config.toml
hidden_size = 128
num_attention_heads = 2
hidden_act = "swiglu"
norm_place = "pre"
rope_fraction = 1.0
qk_norm = true
init_std_up = 0.0442
lr_mult_o = 1.5
schedule = "wsd"
batch_tokens = 32768
max_seq_len = 1024
Each number is 128 + 24 x the weight over its row's rms, rounded and kept within 0 to 255. Layers, rows and columns count from 0. The size above them is the row's rms in percent of the matrix's.

# layer 9 MLP down (transposed), 320x128, rms 0.272, rows 161-169, columns 0-127
size [ 89 107 109 105  99  99 105  94 101]
[[ 72 102  74 117 131 111 151 112 132 145 121  96  90 136  63 122 164 132 108 119 140 122 117 143  92 112 112 111  77 119 153 124 143 155 121 131 111 140 128 115 165 110 108  95 114 114 114 165 119 142 111  79 137 145 161 158 119 104  82 119 137 134 117 101 164 115 136 117 160 149 118  96 146 150 148 148 119 119 126 140 164 133 130 149 113 113 137 111 123 112 100 107  94 130 141  88 112  88 168 116 130 102  71 124 126 112 149 161 101  95  90 117 124 129 116 114 142 137 170 155 112 120 176 132 149 100 117 171]
 [154 125 123 144  95 111 144  95 150  85  99 110 102 165 181 167 156 142 136 165 122 109 112 118 111 103 118 142 118 154 128 174  99  92 133 157 108 138 102 120 160 107 105 169 137 132 123 123 131 171 136 118 128  93 147 115 104  90 123  84 171  98 142  85 151 101 162 153 126 115 113 124 124 108 109 158 171 140 165 137 107 161 109 136 120 110 141 149 114 130 108 143 130 120 172 139 152 163 168 114 130 125 151 145 156 123 134 137 126 153 112 105 148 165  97 125 160  95 123 163 151 181 116 132 116 116 106 141]
 [108  98 106 144 120 132 133 153  99 111 153 117 120 106 111  98 167 102 144 124 116 132 123 128 117 133 134 181 155 110 166 162 125 117 185 132 124 112 110 111 119  52 120 123 147 105 156 110 180 144 150 117 122  76 137  92 116  78 121 114 111 113 159 147 139 120 156 128 130 152  97 129 130 120 136 137 165 129 120 102 142 124 107  97 182 120 102 131  61 144 128 122 126 124 125 178 117 161 179 149 105 133 130 108 124 135 110 112 127 101 148 155 115 108 126 105 117 149 140 101 152 155 147 112 165 176 133 126]
 [116 140  93 142 102 137 168 136 145 139 141 118 143 173 114 129 140 103 125 124 107 154 116 151 127 138 157  67 145 120 141 146 173  84 102  85  95 105 122 163 119 136 149 119 133  95 138 129 125 120  95 161  99 156 129 181 127 163 142 165 126 135 125 101 138 127 170 117  95 132 151 118 127 138 116 171 150 109 144 127  93 160 137 103 120  98 143 132 102 125 137  84 155  94 139 141 158 131 133  71 158 126 118 135  94  91 164  89 124  82 116 130 115 123 158 100 141  98 126 160 149 113 151 108 119 103 123  89]
 [138  91 182 127 128 125 173 129 141 108 110 149 158 159 135 112 136 101 140 143  93 146 156 125  99 161 106 106 136 105 137 143  90 107 112 177 119 107 135 107 174 131 176 153 135 148 105 171 107 149  97 123 152 192 148 154 131 126 122 161 126 128 111 132 143 197 117 131 123 111 123 135 123 134 130 164 137  76 151 110 135 123 149 152 145 138 173 102  84 121 110 140 120 126 143 122 102 169 108 141 179 147 137 165  86 130 127 140 128 112 158 136 106 157 143 121 132 127 116 137 119 121 158 145 140 155 117  81]
 [103 104 152  88 148 109 133 115 155 125 140 170 115 131 117 165 148 163 134 113 140 142 187 112  90  84 107 136 144 118 140 158 168 150 142 132 131 190 172 124 116 109 133 119 108 140 121 131 140 159 139 136 135 122 171 152 134 165  95  90 119 152 119 131 117 153 112 172 110 129 124 147 122 118 118 146  73 176 133 127 110 140 130 127 145 150 113  94 127  74 124 148 138 106 132 124 127 155 146 125 104 126  95 161 130 130 130 113 108  58 166 114  99 163 144 128 121 118 133 135 135 146 172 171 141 160 148 100]
 [120  98 131 117 184 171 111 138 144 155 157 108 135  91 109 125 151 147 133 155 122 109 119 102  92 138 116 137  89 123 115 148 106 138 137 151  70 122 100 128 164 149  98 123 130  83 156 156 155 124 109 118 141 134 124 129 112 105 163 105 142 148 125 137 114 117 146 113 104 135 127 132 150 145  99 169 125  88 165  99 100  85 114 133 107 154 100 142  68 139 147 124 112 154 150 130 135 116 167 132  90 132 183 146 143 128 117 104  68 150 143 150 129 120 133  86  96 121 122  74 161 143 117 146 102 111 113 143]
 [142 140 128 159 135 132 137 105 105 138 138  75 135 120 118 156 147 133 111 122 133 110 117 118 118 158 152 126 142 121 116 116  89 118 102 122 116 126 159 146  99 122 126  76 171 119 132 120 113  94 149  80 107 122 139 101 166 155 121 125  77 160 160 143 107 136 116 169  97 111 151 142 153 147 135 124 146 177  88 140 142 114 165  87 130 118 131 174 153 169 104 141  96 134  82 143 108 166  94 157 150 143 125 146 122 173 133 121 104 115 128 123 183  97  86  97 100 120 144 125 145 155 126 139 174 122 118  98]
 [116 151 134 121 119 127  90 152 128  96 130 142 141 115 133 145 165  64 179 130 135 138 135 119 121 169 116 146 117 144 153 135 137 132 110 120 136 144 136 151 142 173 126 130 133 120 105  92 141 140 105 175 122 159  88  97 121  93 139 140 101 153 124 129 153 112 145 140 114 175 140 115 169  79 114 153 109 131 141 120 132 177 107  86 109 105 131 112 117 119 188 102  78 100 136 137 140 157 162 154 156 149 137  57 128 116 113 118 164 114 126 110 123 170 140 150 136 100 160 107 150 140 130 122 156  95 147 118]]
# layer 9 MLP gate, 320x128, rms 0.229, rows 162-169, columns 0-127
size [100 102 108  99 103 108 101  97]
[[101 126 111 115 137 124 157 182 155 148 172  97 134 157  97 143 123  84 126 145 146 118 110 129 102 156  89 101 144 110 117 109 138 108 150 128  42 146 150 134  94 135 148 158 116 115 142  92 113 139 122 109 109 120 123 134 149 119 148 159 128 141 178 145 126 180 156 136 132  82 119 109 130 160 116 140 104 103 118 116 125 103 150 143 129 117 145 140 129 154 112 116 143 117 128 141 158 163 114  95 104 107 122 120 159 138 160  96 105  85 122 150 131 146 160 145  73 138 101  87 123  93 130 146 160 170 150 119]
 [104 115 148 141 138 164 108 131 133 101 142  75 160 109 122 129 120 125 178 103 148 125 151  96 158 106 140 146  95 130 123 172 147 154 158 143 149 147 146 116 146 112 120 114 159 141  87 145  99 107 117 147 112 153 152 126 114 183 142 138 130 151 132 125 148 102 127 144 125 136 118 143 102 120 108  74 187 120 143 131 118 144  86 112 160 100 128 128 115 141 118  84 170 117 168 137 123 139  97 163 104 139 103  83 102 163 136  97  83 119 141 117 177 159 115 106  84 114 149 121 158 130 102 139 154 131  99 124]
 [148  98  89 170 161 164 160 152 158 114 149 125 108 133 161 137 144 118 107 137 132 158 115  95 134 155 120 131 176 125 127 157 139 136 134 137 120 146 100 155 139 124 130  93 141 140 158 141  92 138 119 103 132 123 103 109 146 117 104 135 122  88 119 151 113  92 162 138 127 135 108 131 134 135 173 127 112 105 154 109 112 134 184 112 147 128 135 126 136 111 135 102 140 159 107 162 153 125  99  89 159 129  75 153 137 100 146  79 114 171  69  92 128 157 114 113 170 167 166 125 139 116 142 144 148  69 129 127]
 [172 141 161 139 170  98 166 150 169 144 115 147 166 103 146 153 124 119 137 168  94  94 125 131 117 123 110 174 148 119 158 106 166 124 105 126 118 122  77 135 118 108 129 140 149 123 167 125 109 149 102 122 140 176 173 112 107 107 133 174 115 126 145 180  80 122 115  79 111 149 135 137 126 134 121 110 144 155 125  93 170 141 115 126 112 127 130 123 164  99 146 121 113 109 153 149 180 176 118 130 134 126 146  91 140 123 149 138 101 119 156 110 142 143 142 133 114 107 146 137  99 124 126 144 115  71 161 121]
 [138 113 121 138 150  99 155 125 159 153  93  77 155 143  76 109 126 121 133 125 109 144 111 107 138 107 121 132 132 158 120 131 113 114 131 162 110 152 150 144 147 144 115 138 136 176 119 126 128  63  73 144 137 100 120 135  90 160 165 140 121 158 147 162  80 124  97 116 166 122 136 125 173 111 145 124 106 134 132 156 166 114  99 117 113 115 159 137 158 108 127  95 171 154 125  90 145 146 110 120 171 108 104 144 169 123 132 125 144 107 122  79 159 148 137 103 104 180 136 136 110 132  98 114 138 166 109 115]
 [101 172 124  67 168  77 114 144 118 122 143 129 131 120 151 127 139 151 133 174 101 110 140 123 159 137 140 137 132 101 144 146  99 143 117 100 163 137 132  63  93 151 167  71 152 107 152 129 102 118  85 146 141 128 138 155 117 123 113 146 149 116 122  70 112 117 114 134 104 159 112 130 141 117 127 124 147 127 125 124 159 125 142 156 168  82 138 176 138 111 107 124 130 112 169 107 119 143 127 118 116 141 127 134 148 137  92 156 115  91 126 126 132 167 165 119 162 136 166 150 126 124  96 186 134 114 143 148]
 [ 86 114 186  95 104 157 118  93  96 157 176 116 112  98 106 104 156 151 128 115 108  89 165 138 114 146 138 119  69 102 102  96 121 122 116 106 142 127 101 106  98 104 129 107 147 139 130 103 155 118 126 132  96 122 129 156 159  98 143 121 168 127 178 145 134 162 147  97 122 147 146 162 122 122 173 128 114 121 120 126 136 114 113 120 111 149  97 136 134 140  88  93 165 162 153  84  97 121  91 126 127 131 150 137 128 122 123 141 180 114 122 135 108 129 129 141 160 107 126 127 154 132 116 178 152 110 128 178]
 [114 146 142 116 145 157  93 132  99 156  95 116 102  94 148 132 159 134  76  91 141 135 116 123 182 129 132 145 156 114 116 118 137 150 114 125 100 104 105 101 118 129 153 109 117  90 136 116 143 128 115 155 105 155 139 150 129 198 140 139 166 100 109 161 145 160 145 121 136 129  84  98 148 130 111 161 125 112 106  65 129 108 141 142  94 139 125 110 157 102 109 148 147 100 142  88 131 125 100 106  80 166  90 166 107 127 109 141 128  98 164  89 123 140 120 141 106 103 132 118 101 152 109  93 146 119 163 125]]
# layer 9 MLP up, 320x128, rms 0.229, rows 162-169, columns 0-127
size [110  97 105  96 104  96  97  96]
[[130  89 131  87 155 154 170 153 138 108 121 125 121 155 117 140 106 122 118 146 106 134 132 123 136 141 164 163 137 148  88 134 134  94 113 128 171 134 142  80 128  83 164 133  95 104 132 141 142 142 105 116 178  93 104 121 178 126 138  98 139 114 134 154 166 109 131 118 109  99 137 128 166 125 167 123 146 164 128 128 131 105 127 113 118 130 124 146 130 104 115 196 165 136 125 132 128 101 105  97 151 134 169 119 105 146 143 111 122  83 184 104 127 121 115 114 124 125 160 162 107 155 137  97 194 124 116 162]
 [143  80 136 100 117 154 137 133  96 107 106 127 112 153 138 148 124 133 115 119 170 146 143  86 158 151  89 131 154 113 188 135 103 133 140 122 117 121 177 117 122 119 123 140 114 153 121 134 127 133 119 116 108 126 139 169 140 129 179 142 129 148 146 112  98  96 157 128  91 108 127 125 120 111 112 167 137 109  81 113 162 140 104 123 124 165  88 102 114 153 116 170 181  57 140 125 161  85 147 150 122 113 147  95 126 120 148 127 122 108 139 168 164 110 150 116 127 194 111 139 116 117  99 146 125 113 124 150]
 [122 114 121 119 126 123 148 139 133 153 141 127 109  98 121 132 145 150 133 101 126 126  95 116  99  82 151 130  81 151 125  77 164 121 129 109 154 146 110  98 110 131 114 123  87 152 199 151 137 104 129 122 184 156 101 135 117 146 119 146 124 126 110 151 111 125 123 112 143  89 154 144 132 131 106  77 137 132 104 104 168  93 114 108 150 123 157 138 104 157 146 143 103 113 123 108 109 102  85 108 142 125  75  65 130 150 125 184 145 133 101 140 119 177 116 126 134 128 142  96 119 194 129 146 126 113 124 117]
 [ 95  83 138 188 151 125 148 152 157 119 104 113 151 115 128 129  96 147 124 113 136 157 167 153 121 157 133 121 131 102 125 130 115 101 157 166 142 160 162 127 169 126 133 107 147  97 145 134 173 153  92 149 116 148 152 138 102 101 144 157  94  97 146 104 123 193 112  98 132 135 102 157 123 110  91 116 162 121 125 136 141 155 134 141 130 145 119 152 135  92 121 165  96 122 200 143 130 157 126 169 142 121 122 143  95 125 108 114 115 144 166 133 104 151 131 143 121 112 122 159 153 111  94 138  86 105 128 161]
 [122 112 161 181 110  75 154 133 150 122 148 131 166  94 108 108 100 132 121 132  99 126 180 165  99 139 124 147 124  97 110 131 150 136 115 113  95 134 154 166 145 117  84 108 124 126 131 176 134 160 140 160 147 137 148 189 104 152 136 122 139 159 118 135 147 173 144 122 125 101 168 119 140  92  91 101 104 113 148 119 119 110  67 133 149 121 121 116 112 121 129  81  99 122 180 132 115 137 163 144 113 131 119 144 142 160 121 150 124 122 120 124 117 129 141 130 179 134 128 111 185 148 123  96 150 117 134  98]
 [135 147 132 128 132 122 102 128 117  80 104 150 141 121 109 107 129 121 113 128 127 107 152 104 101 132 125 132 156 102 119 145 135 171  90 115 117 133 171 125 112 155 134 115 119 126 100 125 138  62 132 103 156 142 100 142 135 156 145  64 141 130 130 125 151 112 135 129  90 104 110 123 133 142 152 103  85 151 138 141  85  96 134 104 144 189  98 105 118 178  84 120 118 163 120 104 167  81 127 118 126 136 157  85 147  85 104 109 117  87 127 126 139 155  92  89 133 106 122 144 134 123  93 129 167  86 139 134]
 [154 127 164 147 108 102 156 127 122 142 114 106 156  68 127 154 145 152 145 160  93 112 113 114 103 103  80 101  80 120 149 110 129 132 120 151 115 101  86  95 101 133  94 132 140 128 116 142 139 150 137 107 152 120 158 129 157 118 100 120 142  75 120 111 157 131 102 167 117 131 128  76 183  94 104 151 170 142 119  99 111 145 119 134 173 153 130 135 141 143 139 110 131 161 109 117 137 158 117 136 116 135 138 172 149 163 144 126 135 162 121 135 102 104 129 102 126 142 160  89 103 100 147 186 106 138 122 104]
 [128  96  96 161 113 119 125 146  92  51 131 146  94 146 104 135 151 124 124 122  90 104  97 137 134 151 127 155 107 117 159 144 173 100 130 144 123 124 109 184 111 123 147  78 118 131 151 133 117 130 130 143 145 126 100 123  81  89 112 158 132 120  87 116 143  88 141 149 144  85 126 138 112 128 145 158 113 134 136 151 162 140 107 112 131 142 177 116 157 116 157 113 105 152 127 152 101 137 114 153 158 125 161 115 112 132 176 132 125 132  79 144 112 125 112 157 101 134 180 122 115 159 173 148  95 146 147 143]]